{"n_layer": 12, "head_dim": 32, "optimizer": "soap_variant", "lr": 0.00166, "schedule": "wsd", "batch_tokens": [32768, 65536], "seq_len": 2048}
Each number is 128 + 24 x the weight over its row's rms, rounded and kept within 0 to 255. Layers, rows and columns count from 0. Numbers have three digits each. The size before them is the row's rms in percent of the matrix's.

# q: layer 6 attention query, 384x384, rms 0.102, rows 15-17,47-48,78-80,110-112, columns 192-383
# k: layer 6 attention key, 96x384, rms 0.0958, rows 14-16, columns 192-383
q78 144:140126139157097137165125101121162130182121152126124163117109133122096103175151071104158136111099108115119118120153155134097140100136143133153122133102092111136130096137128120144135109116119164128175083102117184143141102134147109135131143089105139110144104170147147116142141125106172142090068129101107158105143128067129150130162120138148081115141129128112082129098152135143087130120133131152083094130120127162143104108150139128188129126126090133123120115087130145136130117087151119120161095101113095100116151093148131119150140113154159095074130188109128134120097093144144169132
q110 094:137135126144132147121125124104123137192145106100148157112142114178065121131138088163144141128095141112112117087096141143116153129166105117121168136114067117140109062117128115127151135156178137153167148110141119197165115160135093123138154110111148095166074177176160150160121109107112112126086114124086150125134131109130121124156109156153105118129121113101151142115145106147093122114096113123149128152116116145139132094138119154173109131130138117122156132091112099110149145104136135112123113116115099137142163126120136103150132136105147157110114148134118113105106131124127148135
k14 127:121136154136106135108082133106141107141116107168139158135073132125099130129087106154122120106165165073117131062158108131140183120085127106145112132099083170112150121085113127176116121125128143139139108093156103150184127129149124140126133131118130117152070146118136090108100140132127146087098092127154163144155130131079138131136121164114135110084117104161121168105116084103152160116127102135133122160150097126154181117154106142131143122130117128120101152105075143142152182165149143125120123183127144078143123144117097069117097126110106173096136143114127144126137114117124133157
q15 086:102173130094151123083154154153152095103104133107145106142153153116129130119127109149072118181098140181124110115140130101098184155179159104118131117172108113140129146147135145127135150127126149124161147164142164118137120153172128120154107146170105160138176095136114151147109115102102173125119137148118125116092121147145158143097181107134096157116151091095134107147113142137091104103129148127112136154114129118157137121125108127089133152104117163121131182149120096151123089157094081098129157093124122111143129098130161140094095057151097125154125143148154154120138165158157137142
q47 127:123124114150145138122142146131148116121138122137107102139162172129116118139139127151083131141138140164155132128125127084137149162163137166144150079138142098117122142140169111135119144136137129132096116129130067137151135179119126117116117097167142116082155092125119111125113141134146184097120133156167165143116127140147106147117127123124177159138148119159152162137140132140144105107144111121175143125149098117061128144167118169112136160137148103134108123165076097108143105128104143091153189127196182132125118091131155128128100171101088104103149102154153112115148119129125113158
q79 140:133115143111134153135167137164169162119119096147068123162107118132149132148125119117153136174079103126123100128123133092142158156147156192138147140120120083129096115138154110124130142135130145109147132108119106126138087150119119116161116127161163149110183137124096122139134114125138205125111171118174167119145141116098137149130132157113125114169146103110111123126167194170083134112115134166158107132132095148096135128149112131138123150119102124146101138120084133122085110125116117140149151103178128136133156107130194155110101146078083109138128142164107108110131122138153112175
q111 100:108120149131090134127083163111156134094166160127115123185162139107153085127150123082111139146100114146147131153136115121173144141142165141092101090099169102070130156106170127155125126125134118105132123145121095133141119108143142114120136109117117130125130085132103091065122132183138149122113094134150105156107142129101127158108185136136129102145122117105090121166147123162118128073139135132151132178172134127065161157131099106096153143110131123125115127145124111128115110121097148123144148088184123090101157129111121101149108136140137107105175139074144129085138125149133094151
k15 126:111132127120134151095135120151141089098131135172159130137128159094130109179125166147134119137107144159108114112136086128125143188124108170146144083130091139115108151138131105117142111159155086139138155120152091136184090102124096099147106138142127135147123108088094139142164172103109142134113128180125136103086127142148103140163126110142128114157171102123128147126118147116120132103118156140146128151139103083133114100133137139158133086110120078137123126184099141068116118177130121146184125089194111108099166139096147155176135147152178119128132135165158112124130133151136133117
q16 078:188110145101134186159110124144155144127120159139127116157146114091140180139155090114130113111147104119145130126169145079102148165155131141142093113120092130148124119113151102113147165159106151135111108151113126154185111154131162086137078146123122131113106095106095117125123157102120094125107111155150146170099121156113091164139109130158114105124121074125118154141154117175151121091152097120118157134148132160139121124095083152082125160128145118117159160110120118101111124141149142104111151157162122134156150101167151165135090121117110156123124141108170124101142079128108089127
q48 091:137134125175162112121146104117157105157114140116113135105173128137137154127148142125142115155117117171131131124118126123131144110153149103153123101165110110171157113113115102138144138124128103136152131103131112163102157144123121172170068119120129154181121149120147124109166128126169142127102136141116166169122125091135162132098148143109197115176124163136096136119169147146102120097106131111170132130114134130097106119092131114118184119150124113143153132138118119153105143107129126184094069111142152102061122114139149166108158103133080119113147135160117114102109093116107133112
q80 069:122159105137086126108112127143142138130097109130149132097141134136159133141151092171142115123179078081127128142138122161121112177160137159144131098125140130157125146121121120145089159159127159117148099128122120123077100170092142123113116098141148114131146147169109115131138130190135203112117109135127122133142117081147153098068122104164153150180116115130113120139160118154131045151162143137120095123131116109125140100135152182100163127101134156133129110163192110113161124182116126117105138122152148121156104173149130119138132139168133141105079117123104172090102103126107098155
q112 078:114089148131099118173147132121122137121151113133110115126171145154132111126164079126133099162140152143134128154137180104137124129121099126149093095130129138102131113131127099191161102102081133095127156148116161154111080108158105168127125141140124133137116140098104142137078162156103141137111115174126153135134112116105129097095151134147118114141125126160098111097103104090105142146122161105103105143119141123140125119126096107134174111150114176156100096127167125132114142174193110124160117098133121120088129134168125100125146144149161127104090166155116149111112118145128112186
k16 063:135100110086176139124088099114129152147106144138137134133124128091119127149074153143095130103140175135125126101103083153115157115102151103091172149131167155133147117114158110123133177092114199121094136129148106133133084112140129149099143095155128103107181108125150099121104150119091140103131159158127133129139095143084134118115151099136127156111116097107117144141040111124119091160147127148153127146130172132099127091147099149144113135124091134149165178137141165111151085124094138136140146118125168136141128106123182145138135129127136139112101142113143145166093114118128143146
q17 081:182155123131162119119079099138066130081113148146133084128127094068135137128153141133113111154136120124093131123178096138144103098155152120131169120118145143070102095115130150114107147101132166145108069174162149111069121159119138129110100189125120162133128109149152133132138151139106104112135128131095106118148120118169137117116091137123147159080119085146137145134153135101138110126177116120119110157141106109116108145090098122098140136087142114162163137160113149126111142126178152128117095157110094131107131144130080106139170124139107157115150160125142081146145126110112099083